From a checkpoint of a small transformer trained on Wikipedia.
Architecture: RMSNorm before each block, rotary positions, local attention windows, LayerScale.
Each number is 500 + 50 x the weight over its row's rms, rounded and kept within 0 to 999. Layers, rows and columns count from 0. Numbers have three digits each. The size before them is the row's rms in percent of the matrix's.

# up: layer 4 MLP up, 1024x256, rms 0.151, rows 201-300, columns 128-191
# down: layer 4 MLP down (transposed), 1024x256, rms 0.0757, rows 201-300, columns 128-191
up201 098:472499480547516498540537503440558336505516522505428514490548537536563558421459532407512543450537475458470535550415392561461527490513550534513539431586456518533539523535592468510492414538579489
down201 098:533489499518464526549407439553539454480527530532435470500432454548487458506441526517421487476582501521463606571555577548456515482467608506512587559532513534437509525538495506404424442497563466
up202 103:505436444467506605540487512526447595474470476420502458476456555496441523487449492545407581536479496451518527418426497577458493523466442569474514514486501464431474565483483486529587412490507394
down202 101:495528541472558376505562557475517416558483511497474444525516513492482403414436474463516456526470573480550465468514595558443616516586456529519443488552480423469521553595506520504401503438527536
up203 098:542521526551526520482456446541525510547509521439503524531488587571489471505546458479530581405453521452511493460490537519555455462487544532456489479484480518439407528444481530478489462460542524
down203 097:487428475509507439555492453540534539519482591459512512364530538415488438487485549502483505584453542530445506535481488549484470487470442391462528534475519412552492492514510481479450515444519547
up204 093:520479379570485497339466500571590517557520511549522507402536439468501488469464512453543543481486388474564540501474386462506404501433535463490385585445453457484497612535461510563583527462477475
down204 091:500508496491515475532531513528489453498384431495548438498490545384577531453457478549484392550597483562387488513500449403505480549497473538559577612536477577508468495454435492476454509481482469
up205 098:488613499560385555437562453565551435443459506565502502392494511473485505537543458507492545559610548418556475510614608514537537483416531458505577433464466388402501563536527523501534459491444565
down205 099:494491587525535548640436488478442549454540430466534452453533558425496476567476493541501488484496392454499445504517529433498481522507469457525401557445447518566433501471631469497494543519479543
up206 101:545529510478547437487381566489438510498433501525605481441470498569486450527491504531520456512471484386504595469461464589405543428567501522499538516461436553498536518477546519551582486411487502
down206 099:476452524454495439508472515458563532521435510455567517576503542488600456498462473561527403491399460498468561550484595549494378433488537563432533540513413526584504441501520456534547562482406486
up207 092:546402538521497402526488563497415476454493540568547464497465487556567506393426467470467429497552539500509478487532577633464428552461479440591534530513492492484498529437510529533552393549520545
down207 103:467516461571529529461512427543481481497528524561504546461429455526397506422515464437579482512528502531521498553621494500528453513507413394483527583468464473504497432468419419509487501421451520
up208 106:508445468380514463461530483533580529520396549461517525505458517517513471472518581509505521489455437565499468387559476420437490535435531510489466515486399474441552508395379494516438557487495476
down208 111:475493454478522488428506542434537513441608475377527579532500467446489487542556402458425384620508482517468532468452548566508482510437574551456506543497504473406506435574525444511550526413493506
up209 102:465465484457481496526463557564530594422445478498473590535520565480441588510591501546499511521585514566432551574486557486473576409571491544578494507466498482456453549459536485565457507508468547
down209 109:540511473570495537484558378462512460550501495465540577424569472493501488559449519428441572416560476531573589508391501585486482423413446397469445510409473478621499497511498457513473557579584533
up210 096:485591501526426447514559462525532458565484481567472515478496479401482560439566468552492471531501474494509482480511401491579333514565491571463574543530491432463478543484452523434504523436500513
down210 096:526498446447416553498535582477463497487473443452527422446493558568516532515467469476532399530454485432473545446465529502468544447533536449513388492434511513525519521518576508522529586458511349
up211 106:538569478526441524464484523523525468399545493585502445490525432418515457586518492544454491562469500477422514588494532465430514517515493508528554454474489463496516489458578500532502539482417510
down211 112:596559536513507485557573486484549552515573517431459550489472446522530433536481534465517544509468530548531479490469535451478540474559517541521553452601467458484560472558556519486532497518521515
up212 100:464522485534493517517479495468389478504413494469432538508494551511405457513515587418513566449416503480464523482539540476509407434459543538519586452461456492612509429470477425622482444478508496
down212 101:525441449497566461493497623470566503553474399548445559563526534478590467563490505457408515613434419496428463472462523482493573504398504472477416537614561546503450544498526460586579485478531495
up213 097:550569492500558453391490561608547410475592539491373569508554540447486409489527467553521512502474480549510413479473414481456517503553512498467549523450478451465492518527426490513372473536473498
down213 101:577504505551549547496488410450399472538526514474516504545424478572498443476452552536442474555486465527488529453507547505502481480425504436569369483481435440537510459524561528484516530541504585
up214 102:420559594434508491531451550514488588503444564505469490431515447487568491568545521558429519568444465345521440443510525618460493557524515507524560564503470536539459534544415494504498466549589422
down214 098:563442400542531544513571490446501467464553509515506456515456517519481655557590515507532455530466554526494507458495492427507507461591479514401406465434492496558443516449556496586409608536492494
up215 101:496486531503510560498515511539425583461552551453403518473477433592617491453558587486576532521522495530381478589575464471432434505552479483462569392540482556385499472436476534469527444488476457
down215 106:455482486557514468458518523576530581528556516545534623423535472536498529466481498493458491552481490520551497419531496563538512468500512529463528413449574533473549479464563490463480487567568514
up216 103:384501358446603511557514458460543526576505440544473480438499419530515632491557562497543518520556493455453507462574559422463540471470586491506500523461545479432477562400441525556550491570520514
down216 103:493496557481561474509469412472536568464414587470532566484532470486477481517522539506489483466624584472504567473525408606501500473481498556468453541402545529460447418567411518453508414494410560
up217 108:491519450557531428484516546459524512484522529501454512481516546474446479558464526520529475471523478446592478505478423535511437482540455473486507506528428505539423594549458498432540555503507401
down217 115:484492493516549445487554478568462458503467537445627493513515523502480517512511508512543496444540462485472466483472538463472573575388516500473464571556577550531499507461422507544531456403497464
up218 099:554512515546563514514543518536446484398455525558426522475510405554455528589522548512499493508460439439556448442479481502498532519508499426444534471540476526372511457508483561483498454533419524
down218 101:534537492455499525381481471449607594507500511534538541415499526447470459563557480529557525393453529512433485523471504445526477505481521541557483491546529428551498492528455472475498570531468535
up219 097:377537417447435553520452589459587536509407581445566426542642470550540366562428564506550462591480500479434558467478493499452493562509485505537604481443419417429435486594417511562544499418481523
down219 099:496527501450549536499525451541490514531568454487522553512512476490456376585525556495543437494507467471473469449500431533521493560494507524458525438521473511552564410531498571541448555495444428
up220 105:548544532492510465433509442447496546396480447524554501456517509508552587548557533518451538514448492509491500517449445547499472425474542559595549481527450545559557526622469533483514519504536552
down220 095:443501473481502498503533522585501497542498483538349519398472612547460419450576509432484543461580452527599459481583401432498553504434492502488469437533608584569456556539498550504476551508489521
up221 108:470489508447466428527643492512502531512457539495515571545518558514497495576532557493544471429392479438512447450512514487446461453508468518488468489585506520531547497406584414414501469535452433
down221 109:537447434466411514431499459477521554504461442467611520485535436448538561523423522445507472493513504479408505497531500543483468518516536425531463469570364469439609439433470530510489495494596473
up222 109:548516580508611561426547568485584592427483543551607475542520460509544531511526545484514485568494549431546583463474465553503473533492497568535535647515474499555511459460535525486517548549590578
down222 108:510474503508549518484539456436464384531528442534498457531416585589543509516547486536498599507498424522520493522499503508495487502506469490498482489570502546466573472477528502511442507471402466
up223 087:504497536492551529458528491438549497436422592426497567593413529503504484509496481424503558478493454513508549495484445404558593568449520454569541508476504498518467442514512493470494475518545528
down223 090:570538505527471486458445482487481472539455431513600558409508603503562485449544478503565502496498474569534510491480468437509583533583511638441477459594519497486485492443518450543542425506496456
up224 096:507487427419491525487506494481470436511531534476519330578485520474547563484511418439599498591459391534565532500471459577507501488568420616528473496521419505518552478505565518538539523468524533
down224 094:520472528511561556442471525531540471474413523489426558472574464623504541479565561545423415492460474527580505463535436533564529537516493482467470557553510551501426463488488462521420438469521474
up225 082:533452474516523517511448486465470467516514518442521539473534534557488530522513551521530450510527437410571457502493506592499463555490514495527516458533455637455516547442433456557573520492505541
down225 085:534512419455586524548464482513586523530498452468497555482494581505436482542537401541540541555513480505473449591417426511515576605448512496515495396521453591457588482480478412487584498553562569
up226 109:482484542452503390532631525548504514432480464449433508541501535518547631541482513545555453488466562453464553557523486454562516428496554472554493546529524473501521434489454449513622567502530433
down226 110:448446482558463555448509417541553471568493501520519412575526535491535446516486542487471553516479519501457456460487502503487484655453509451454470464513460530528461514524471541396492571425522533
up227 091:512470479475481482536536443585455506406507525532554410560600473503517530423425603556459487507526518437466484466437470533480531454551472479545516515541529409498476622568444615490500397549572558
down227 092:472531398463537508449511508553479387510576555455447487541446554614465547515556474462456541505453462514521545492434634482378606472596545482568414420462495583531514482451459496492577491568467532
up228 104:409475494546498627521499504450501515545458480514494567565500558529496466526560474503494549476515413473503460462412444521401512478539443479537546474590496484428514471495602601404558542471560521
down228 105:374515538463560510408546446471518454406476482566490495494530491497509501451562464499518529581562574588417457468518457521546483513489426518525513541457373532655447400480506473459442466464507477
up229 099:446459512492484543472552422503486561434405510609514578576492479525501448469511436434532513462510426435550433511547487474412401532644471503430569473520479536367442574396463472536501507455498577
down229 099:444519488574519523631542541480498494538496524495409507477394499473471509496466540513398568534483558537524494506565499423467598434463506535419524477517579505492560513465536535525492545548381448
up230 097:570447534500567533511484641503476494496566501467512506436486527505526580583520437426515582413485503542399528482498557444485547495466496533471545378455581455544533508493484459548420510513619545
down230 099:560489557619505574523488473518534480497491408466508462443448452432539482503566542555488431531492473530532461466498600496487586581450451453413474592555442435518460487492483554429592418573542500
up231 102:514429462490437470558509490513431441470438459591551601458475484436562501492529461532507504497583476470520535519540540515424555526512490582476500599526496511571515543463510426496542555434423552
down231 108:491464468454518510503425444465413472471478533452488509523557498392564461471517524582555586460547459569397558499478469547571479527488470607541463550527596505499505506530509471547584518524558623
up232 103:496515590430514525544475508498533524363404423512446505492575515434526547515407541440484612516459587510445482520469503505492474562517445423566517431556524517554588507449535445539456454468446524
down232 101:499492468582520443523534463459446518573474611399479526433378470497520460399494478538538466509503359439555569494493481575546524432486523489539509549435458490499460439456420532450531512465534440
up233 107:504451525498584511503451499529471499473478546519419533532461528512533486472438494474505474463530503419531434578454513537496523429540406529560493455485459454397518583518490490453431541576477435
down233 106:511479461553568532472486434532573532557528558478530466466489457515438512489538514531465517496481511579524553603558501556477560440513507456485484513582510453396494473500435499543456545561501464
up234 093:517422533485591428446493591536454470493429552524552569488487538437546510539477526497451532532593554508521544533622440460578541494514447514544503522513597541588369456503549464431566526476505488
down234 092:486378527512534576451433435452520591535563490476563529460444514484461528447535420502547408501405547626476468438436544546467504521422537485481577528420474593563521426504495502432445515472593591
up235 102:467484561458472445484492501542527522358558407551551515460521433495534472517505505584488396525604484497497581494457426544445428466483530548535589530479451467415546576540551572496445536447524477
down235 107:541505540618522461452474524517505541513505415490486575435441443512498482448524606506562582561512562471463485459526524507516442473507543497449509497498349587449443430550436474538492488549553475
up236 109:482561483513517498509525456466457469462413505519487499445545459549544412470579455452463519427419570493493469551553463525407594482577559554486496570522527456383482522459482452513466514449411537
down236 108:476542511553443473473544511520519446561489534524543553569536527531508528536507508451428456454536466445472434471559448423542536476427429515471400563527460475396561466531387484594568453406432504
up237 101:493517514463551543508495459452514580411465528519434528473480418526479500522528500441529537462489431531482593581421442549533508516445559478485543490484554554458431505413509479538550506492596486
down237 101:557436530526541481551578436505497466491454528425480425486451517527392485546533517499543505506531513501525605489560481499473417430507414557529466492519567522479477561447512623407496455440473529
up238 098:464529564535584585588457461527524374514492469457489506543507483482595427583492514571486512505526413445539491527529493530564384589467401513538498531466384439544515502584463448470458553597493569
down238 109:489552579466546492508523519514554474591520445507537472628460507525449461579559558465564549501501535454494417479541498417494434438511458431491416475565490494453527513529511510502548431481542564
up239 101:679534517607493479473539541569520569566499401523584555538525538448443364582505521467547488404495486459472433484584414468476586528505611480448470530632529487450450476452480590502517542512470491
down239 097:482510501457524455490565473503489555463498527490445499472509380496610468452439539518532423522407492547544453560474517515443489503548502510573530557493362451530572503557521517510513485448527525
up240 109:604570470491508432451554542492557469485383517540495592500429492490459501493489495447523528498452497494497487481357482553419511503576503544524565412419443580602469530451541541509502408481518486
down240 100:441412602456493496508406543504398494437557457559523453515493553496521537575474485545425556497489547521581557525573538492470539530575502543514444562550486510448464446542565489438489507501347514
up241 098:567497497512584475451591489568504571533522449484404398522476432459529455529541471528560564458519549462472604494451428511541506518528483497523491541470502472523473457401466473566516583502489474
down241 099:485466478543605445386444554511479474501551548471510485461432503509466558513595551487499488531597529506486537492451523523530566470478550463534493558448477544553603467453540471528519450582507531
up242 085:552498448506532441542545494449510478538474444483471458474496378541566502539574386372521495465444400518561475553555548536495522504478498422468551471526469426496513609561625557433535530458570477
down242 090:377529450492508507569462453493469555427460549484518501501446508547522518463439429499518425532464450519477593492456499478456443500545475520423493399533561428557475541417457485437580580483465441
up243 102:526483512541494560519551498439600605517413500528412529514433527468488471539584421458553576421520454507602484541508496514479517431516530390525515489462491571460466479513534454448496535520479506
down243 109:553471474419438501454567495533426501633459553565571531523576548553538547545498554430470500571522517446473453428503465473513547535526527502479470452559521520518528484562542492570463411410548479
up244 095:473459480439475441516513475509386512549541522488472526450480526558487397502510429562497409487460535543500554548499449476485516511526522441571515457419438566498511524492447577530483520438474632
down244 097:441416483536486490435382482486409550514511570511519504517490609602455498527467446549504449500391465483447500512383538452567490437511499574365539417493551517564444533436609427440454537470534504
up245 092:508568460464481544354534540499449568471552440549501479469500552535464574501583468444412559503472451500616472443411473462543464516421539415441529501501469569521513522534455468569476635390485541
down245 098:532492498594509586418518408507607457467596516511536412476477443559484576528435479514486499545523475464486501537484539446545558495466372453528401411485548486483499481530517512443503533442555525
up246 105:499399511552630560444436396548450428500494581484465538451500423559494539423462486467477574476494544471426510482496545423396563486572527474479467531554543501493480442535535560482468576474531524
down246 105:506549491442496523528432483478436439468608443566516411432509545523502410445401492496540459511516541464421472522466504484596468487389499501489500430474459520496497463548492482481471492563503541
up247 099:509539459520545523396506541488386468419528434553428608445477517466540576508521484463564504481506420506460497551425557587485497506457546598524469497470399477539517482526548573566472464430484488
down247 098:520507472450534464536558498527512555512519429540543474536449453519548415486409508469396574542478525566488525474483612520495557412511446468537490494460494531534474458443411553535616486582481520
up248 101:581526463551497536506497538505515534493481437523484574452536543617494509432515368465550542471475483496443417563522468518511540405485551502441526464455551495600540515520502550507604412496460465
down248 104:533437534461540428425583464448508492489455558505517526522494477501480513460522482588587457468432473520471455468502459465455545421499529495472528537533473514509484477467617471510529479465604613
up249 103:356574489519549524530580542434511563447566503370533476525459441494521593535462485591485525475511474443495520479444563482493450484471516481420519548458559593547525412506509437565508543493510522
down249 100:485571524594417651511482465516471478507523481535502577529516554560457450464456481457462543512466472470536523525589560524562562440471552392557483439499379479499529420437494449591616542462488517
up250 107:492576540558606572472470444457575551463561509479577534488532472521461453568565602500494456485504480539533465473446515441549602443555499531482432503522462444474442450538493561446525504553475492
down250 106:512595449479536430586513510510426513571483493542466496431491536567467462392488524590520594620525554514520458600397598506497491472493514614487494466598551469580483490530558394526450493486512450
up251 098:466467555509520585522521525561560482530512619579463535522582428567497440440607554478539603476425496476558463493534456447454496497519485487572562503423486547412460600579512548509543465435517528
down251 100:487443465481423544435456478559517396469457486602341396411480473590489445494480442473488502499415523589551434590495398534393475453454461541435548426513574515536524472518453462463520571457494458
up252 104:527482432521494501516548472514420432456457499512418572500442562540551429505548398487448579511460466494460542515502513507477462488456483504564548464516493409484484524536451515550503452510480432
down252 109:507476424510453413438431439439487522507518494506495426457512527578460447589505601499536498529587526401509532461458411439524445460447463573522431450547529469413430473531481540548469445506448470
up253 105:488479501516453479437543430516529588452561503578491551479481456547531518514559530594546547518501509539476489498493499566487501589576469556469553561521487506535476346548553450519581455469524485
down253 109:463520505548494410489585462508509572544526451454471546485526377517629527458585565471534418483484522531464433444534541509576511477538448559512525510537464587614486481565547428499464519524560532
up254 110:481452541527512500527543548518501453592403605430425519471497549507585511545524461460486443454455522469496440499534507487493466509545557581548538499526612413406579554516443534508456483479473513
down254 104:565479533569473628497481458570487498484449431572481434551469575483505509453519498454534540456601581492512514488511483557563513497493590509490448599541469513547508612418558536611379476473469543
up255 099:532514468556487478421518499546521501550493449482611580480458471535551466434514492499519495512491565569502526524520513466597441483542530508496483479437498509480465432487452604589498523485448545
down255 093:517470421484565518455449477525562578413525519479481618545354574441597519484517467434466474446559485497612512394480519521354546550466513502500471467475523428462465465515431615439525434527542544
up256 105:459476495480499445475410536387425524574432571550498524491529500527549490584591480360534541480446454478567462498596476560537593526498502480469460489459446511472558519503559488529496558493508480
down256 115:508583591487552489544489497625414469534579526515550443488494404492442458488420493542509509553419517474409491475471474539528616552483442493508582501526476518490523459557493502506468447436563553
up257 089:474454478515581540519422448451441438486511550505534493318507465452448527455493455562478523415512327471494436546491452571486531474528477579610552449455485509466523517471598473469482407545555568
down257 093:467564383508560489555590511403505610456561507533456531456529510487478556486482566424524587552481595533464536551432438431454523489513430483546537563493459422599608484576427457460503494588460467
up258 108:480549507484648454480482573496490444520576647511531469445459430525506529525501534485523531566513519466462499486538458482502541480524398513549538462417522510426510562480433598541613516526576531
down258 105:447389554548460548419357491451495578427513524552561541430466500572581521468500490512451538495531582518547607441539446594541558559520520525528532486509520478536585472540569423527467519482506538
up259 114:507442498495517595463476546535458583568591529534517412533523516506555529541541521468446532464478558565448471523561447503469475513615488469542504401602441545576468557499525560455466489508522566
down259 103:457609532466561497439551549501521471464448454485472577539469519443535481506578547475443585499502524500380532485424586431525549510506466447499508537466426479575574506515497453526452504490489458
up260 091:470562424472520471412446569574453523575511507467501547479453404489430491519473539405500433492544509494527486474510546480519661485520520589609476587559561507547501584429520451478535563483546560
down260 087:527473490484383656516556556545488482482620401431485473533488518450582547525496434516430487347523519439524526512507475489480483511512473495419510579462408436462558537538515515525524523447517515
up261 100:599533498605497605495485430504502569420578601474418482404467460399474512594602513502503584537432470500512415544487601565464510462522417458565405510487505487509524519555572582407524451437466521
down261 101:542427478467495480541516479569480480529496484540511441542406537602557458510487552527511509505539454544479479541541544428485586526463538514464526505491467505437425463450486523538469433459499474
up262 092:473507473593496492453536519450415549419473533568599500525484444493514479535418460562501460606491477424562474553428585541484482451488520515535525560468520474456500465559465491571559486473365462
down262 101:514474506491459457438544453571578444623554506501532484490491475496450432590460464516471511499467473518539469408461497519512438476516553579492446534544443458495539545462417445592462518499409497
up263 105:536534513502500537387509533566545444462512441458514532489578404497493419571490554584459438495564499458463520495440454480589551479556442529523540480491480467488397411455523501523537518475507541
down263 104:605430415499475460450494453490452561417545501453510514372483486604530508592526485425540465501494401533508486487402433531505525421549502515434499471482491482403560527604546459592517608431565421
up264 105:424514409547507565405432527405568576488492439472506510488615549469531502507521451489489500441514489466451479499462527480550505481468439511495447526439485550374464452491561554454615552424499482
down264 102:567506475526465486530526503551520504440501523438533507488514462525473509631453507454469470566503479551457490561538558521444522500498504557443422475514494484470517485465544585488421474413504565
up265 079:487491458493531423463473499537383455478463404515501483535454574559509484520512479501487488459418436514500434554550474497422527492525508437505605516503567545445606487458511477428524456470459594
down265 076:555460468476557452437554476565484465483505497447466504555562563476500445588467516495526494542528493502486489622484534498536500407452572512494522486513431561526478459440424516558516520534545426
up266 101:425488492523469525436447544570507419532447456565461606490524522546527544544482487533455499538487480486494471548485491508507491657487484486433443508480527394582557547547496478488518539459498345
down266 101:481438527523465503565552447496535573439424546540467391487494535487487489528523491527508528524466584531554475513465479491498532408557396525553520438491516445494385527491523578510501475542536555
up267 101:501462449545419528504472540491412541444548489567392430442531552516399483505598575457528454552504490526483457476446521509434555453433489539512526571529537478508544616437495592408544425571455495
down267 098:474632462549480492519560456513551503560476519496523499505486568456527474476454495474503549426451524472503547553525453487435470515410587492498468482502490461523408437535525596532444570359515528
up268 090:474504463496409513544421517509508433494597555479532461519489493566502543550574517475415505456540507499485458548546485477578521474552518480617500462527537426460401539497453510558474597394456497
down268 094:545449451550585506550394382492488471552548459541381544375567484569443492491480451457466492488559523518514454515456478482454504477557502473556475571534506515437450472456555480432434485475523559
up269 068:485508513504442526419472552428475419480499497541495609501492586543563513582470537515497405377517477550488448502639520600462545405469601470498526507452467465462505460437516512550564489527529438
down269 068:495518538486528509460523614487513367555519452430462580504506527510467559506517545527517487542453472529539491483466446414481569444581504535497526470527558481499536438534468509544495521469514457
up270 111:523435497487492607449419437587561495464492520483500527549470439457475545563602510552522559472490464525492398493524548459410484529512561481457466558436420508469636542452474481491503473467492494
down270 108:594469548546503518511494504498493618555500503545450517487440612466489542474388537523532421500484510459585512462470523516588447529504476504514568499526508488390535441474603511434511519429522536
up271 093:552459555455537451525489483438485575496537533500493454485547550523572509461508540525524478399506544489470448569494523538529533465602517537497553576530522566524521516538526495500498484587472531
down271 097:482514557560505507537435496572487423558480436466491407537530591545414588488590561595461496491572550458482618503538413518446443565496525566551554450439534572483477439447446524517506486464466514
up272 109:483571484454547536433611501499548583529467459488491576484519519528516471462436425499479568559520598528538497543472496451506581557540445488496481460590560540540431494575541411567547600458454422
down272 099:495454509576433511526432559496461534522580549492497451532439395523437471548474467571491502541443502459480598461560569463552413449521519426483521477552479445504547502551521552506518410447469530
up273 104:492515502430455523440526541522493547464482486528492486561402397545515461638507489528491562542461486413418534674484500450581485554544379503554498439569518484418507506458501520510544512507488441
down273 110:423464539465544479473542581533515570418409483463520460469404493550483463559428575426429498470531514540468514484471483444498530499547540511494424510469391501521506448479573504524516378461614440
up274 103:596490554570409464485491538521527464468459577534484488480560401468470562451428445475476547496446485488501592603584400589499499453475532461485585573463518514421492519519594488492474415418532636
down274 096:438482510533490568579483506555480454575444422607435419493452453517450460470485461462486468549525520532487394442459615507489495507566480488569507392486469452474550457531581449466471507533505441
up275 093:448531464526500585462511406515506472459535557485547525361505427527533464500459503396468518479504429483517508474510435510435399532482575469522560413505529501470341466442455644459466538385570424
down275 094:537407408487485513599482513480510472462533559497494454647483523472485462421515505446518520594515397559611605462423572463513455407501397422465467536416507553502414423576476423470549511459468546
up276 095:506477495455482449460540531465550529545513543468468537508395602473524428477495509445482517528449497568443493400529537516468468462565445590528421403545466441462475517547552507382429623476546392
down276 102:544492577497415461503471560512555522541488568526398530556546534497396526448538499556579552517454471559416500440516507532557467537459563423560476456511456565511492475501420492527502544404517503
up277 080:507528502475545485568497423475485478446622458507407445452470463479581515539542440510569562516531556469440543527501415519450576563554598522498537526459459447580499504477528416500492546532434472
down277 088:477345462474613500483503522468522488552480487466538473557586578536443451581488484456531476585377572489529516458615480541439509495452534501463468569491428521551513510524558483516458575529432511
up278 096:439573493546532429471423508513487468464437508483468545650543498497507443535525579429465497469509556452444436509433579518448520518542472447515469579500409532542553547451499571502514518366528407
down278 100:443433506498449507519489378569519472508532566498439359524576532564472520516578402545404472561588482440449522406504498516551453504469525521484564463543522480394499465528558496472467524515454493
up279 105:568468388541514556472493386507504437454545514524524555525474530464585479510553470635459552478399563491403369547478531499448517466431428526535568522530472401513495575461527521451486479536543452
down279 102:429442493523497480474473551473504479523460595523511479480524457546453481423590463558558610555505468557508493506511497507496520441582519533502544517477473522609520470482461492407510519482626573
up280 115:460518491487447530562488542610592504371453594492485510503558445505514618426488495520389538552396579484517501527511589474471459539495467567498477508446499507503474437497455570553514647515483487
down280 114:535527481596598465466489524463510398510386506473533424606561450458451594479537456533453548431537535536484542536476497535514402561450428525531570524465481555477517536397495498553494457501493481
up281 096:508534521499578464513503552534587518453449520455491513464531493491513500573528554546550488473409433481551507468635464508507560374471529463435504553593541484517511459575557518502553502485475522
down281 093:514524523500478466473526541403518473494469504505410550568444552555464502474491372472487536495538465541469485482562453609485508524412466506604533484502465487545591545444504462508539522463426434
up282 098:519462381482459523460527536420483504446459371459450521536550610447464493494425508627477491527478498516465517520452496424550469517469540542578511443478551483490499542542496504533527510496434515
down282 099:547456496510483435510460462396579495455413609499573459464438494507455492567527450494509465438448460553459517398485503472538525561452456586515520419398548508544553536475506535408527448512528489
up283 092:553506532572467520408477458521476549506512573533607476556459478542556420565544546521558549602535525493517484488506478544527429518590528539605516561495493457445443437526475502606500458603409456
down283 097:477594505529445472443562595437460494482563426479451562474493337613526498495583532562457498548455521594464506476449486485576454454447411428567507528527442533544549503519583579506582534467420570
up284 096:470531502498506628365436476487545534488424463478496549472481567511486458423497457524563524424557478574585538541489474437447413540476466538576520590492519515471445303520536504570477554482547523
down284 098:474538544556528535367547515494493484582465521482592518477500571475595466507473523466443425578509511474634515579450468415336489464501425509509505484463472503555539550528543488615520472593508516
up285 104:521574544510526481511530486532580531495468439527465592490498499483459542525504561503562487500423391567468540502492512559496504599482499448521536451464522590542524560543495515601527468510425479
down285 100:498346417517455570402494403435495483425462555519528521460427509495467472478486437502493540530481499429495503462441491398491511425428605515409530521576535468509506449414519469494486557431502540
up286 112:471489515404472543522520550414500519441516420497426542549504530472523508496497569501477561478542519583537475560523478488466444469476427511574502480515479457413522499511530527449544488480500558
down286 107:555528540498546550485478498624448523497466575410548444446465422443502526472471500480492483499477552581568561502549385475522489576440552489467487629515534478454552553488538487437504555382471508
up287 103:481409487446393519486576595607495491474469554443507568527520547508563541533491522562473500576538537393449524550538480501408506569524526467545505491493509454508539594495428558538536521415432499
down287 102:540536541536521581569545475342508466523567528479523432556526473436463486449417586446478491488396509519541606535464521475530520560450500513499538510490483498599471514507485481524442473547559491
up288 102:556440467500474533487482406528491521472480428523516523474536451555483422530489531444407478425480465487582528471454478628526514469558473444536511477467462605539538413435592463487502526504542490
down288 104:457471488486559398521522443434533541527534537446455389518593561387501429349502506482483513475429479413551530563485556443508498538485476530473542520381395530440452457447463501474586516453513536
up289 103:527499582562500582517530539417465483443392503524559428583434512501599506465584506471556495428641494495547537532564578560395433427517500523460549553456496520578475549454504515550535512501489528
down289 105:475511408547500482421519463496525530555554523541470491534473513476558463546486475543511438523488474532483525482482559515386458459489461537514436433487500404559441508518457627493530577531549428
up290 098:519443526586472610515480482519432469508469551490499553506577530494607501579480486465499519516547466461410490471562599427433410488431516511502529482410475470582462580564515471522437510464444497
down290 099:514514443465570474509569431555450563519448488549565438516522487506467432504571463435523540442457522499466494513448450490502567540515505517439524548515556355531523489504477451526556458490474480
up291 096:604441494548539537454506454478386463592463580420517428540476487435414477500520494539521568434529510571463486590479513620475556496471509397502520487552575523454510517564406500496425608537473459
down291 097:517579466447534559495565415489491388455481450484379621468453557457493565467561472612538488549463579616450464483484486521516470517497475484510502388469510447521431467514539476499468474528557550
up292 103:542522433450485521634617463499407557477529451579581465466491488509500533552501491402557549485518541553415519511547585489430505560500544539523518623497539570538560447485420450482480566527445518
down292 098:471440560535507538432542465481515503503528519498517452548400547618430577424495501486593452486486529494546437388561559552528538507459509560449437524521505448550590442465518432501472491518446579
up293 106:535498567531531500569479525484443482488468539571473499519528426452454531518441453464558466532570501566551554482523458506483458491437422511557461586517471543510542498529508588454541538534466499
down293 114:492532457489386494492499502539510535521439510589461459553454550457473570473521533420452512463515519530536462563431394472464532456541459482549552590540451539493523554469469543476519411507484480
up294 097:512584437429527487447456516523556468493475505553472531592548495515499479417583534518567492469492432515522506460514579402484447554458533450653478434426471458429554442465553417480496453513477495
down294 095:499508480544511455473460539483484507567420500514543491555476481380454526416425494465477497514415475362521454431523489512573543532526565562452459546408416508427506523435473423516461506486471571
up295 100:520550564584428578618513536450605486500521439562543439392580419500616510592451533477496473509462480519544447604408570471498549436492592557586568472554426515559541475449452512449570521558468502
down295 096:484507530496604507490450498571429467547496518542529473532414469472440482529382499558435517441467532407409474464507447519504478461446528543418423536515476443443461530516504459521439441408464539
up296 082:516552505430573473420380478555524466474446510515579495459474544546503528500486549447537451469541530535458467477551556424477528491473504412583490470520581494463452494512529586518495489522542462
down296 091:598475478446454378511492517521489545582484583483525564480414544495496492605478553518546492518497474566466516573540518438469470419548506477470471490612645490493494495579499546542503502543413547
up297 102:573506464596429540482498501481440574489451504649487503506512607497404472491513565477456554489470425465497398576555492462562532358533456470460508414421530503432424576521533595552439441548446444
down297 100:577456613506577454523423513447518511514539434438496517463603517490551451443492482458534488526496504472440472499485503509428502567458430525486531444474418477500598537438502541494573488484530518
up298 098:453490531544541437496441604511463541464509475483503546501584489443449526465461480459491516579435478485565452560408487555513524479490521526570528489478555453468557417534537433565462533538550503
down298 097:531511493480481577461494479481528471541468482524452508581502496574457554585453485563523493634520494419467489454606585458534588518492381600465583481480523511482501505566475585521480500435519414
up299 098:440517477577523421552570507466485525522457485582486529572611437528501434471495508482519504576570564527566539559641402571558583520546468509466435473508564461518509537555495532496508420531485481
down299 105:538499465496439483475513597391507480500439451450595541435478548490442440570479477487416539456444467495469551596536455477521499484505520528435561443520439523473565463567558488540518452551501499
up300 101:490411586599538544469499518595483456522563563457509518561524521456485445553517465451568525470471482585398531591500442531462543567496542407542425414491494506485542474489457473506549571490457515
down300 105:539494609520461433447577421512609527616430512585452534502474520552541574489538561554552458390526572494512508590485444545423569482522419547476516482465564473399542466504488470512524528497484565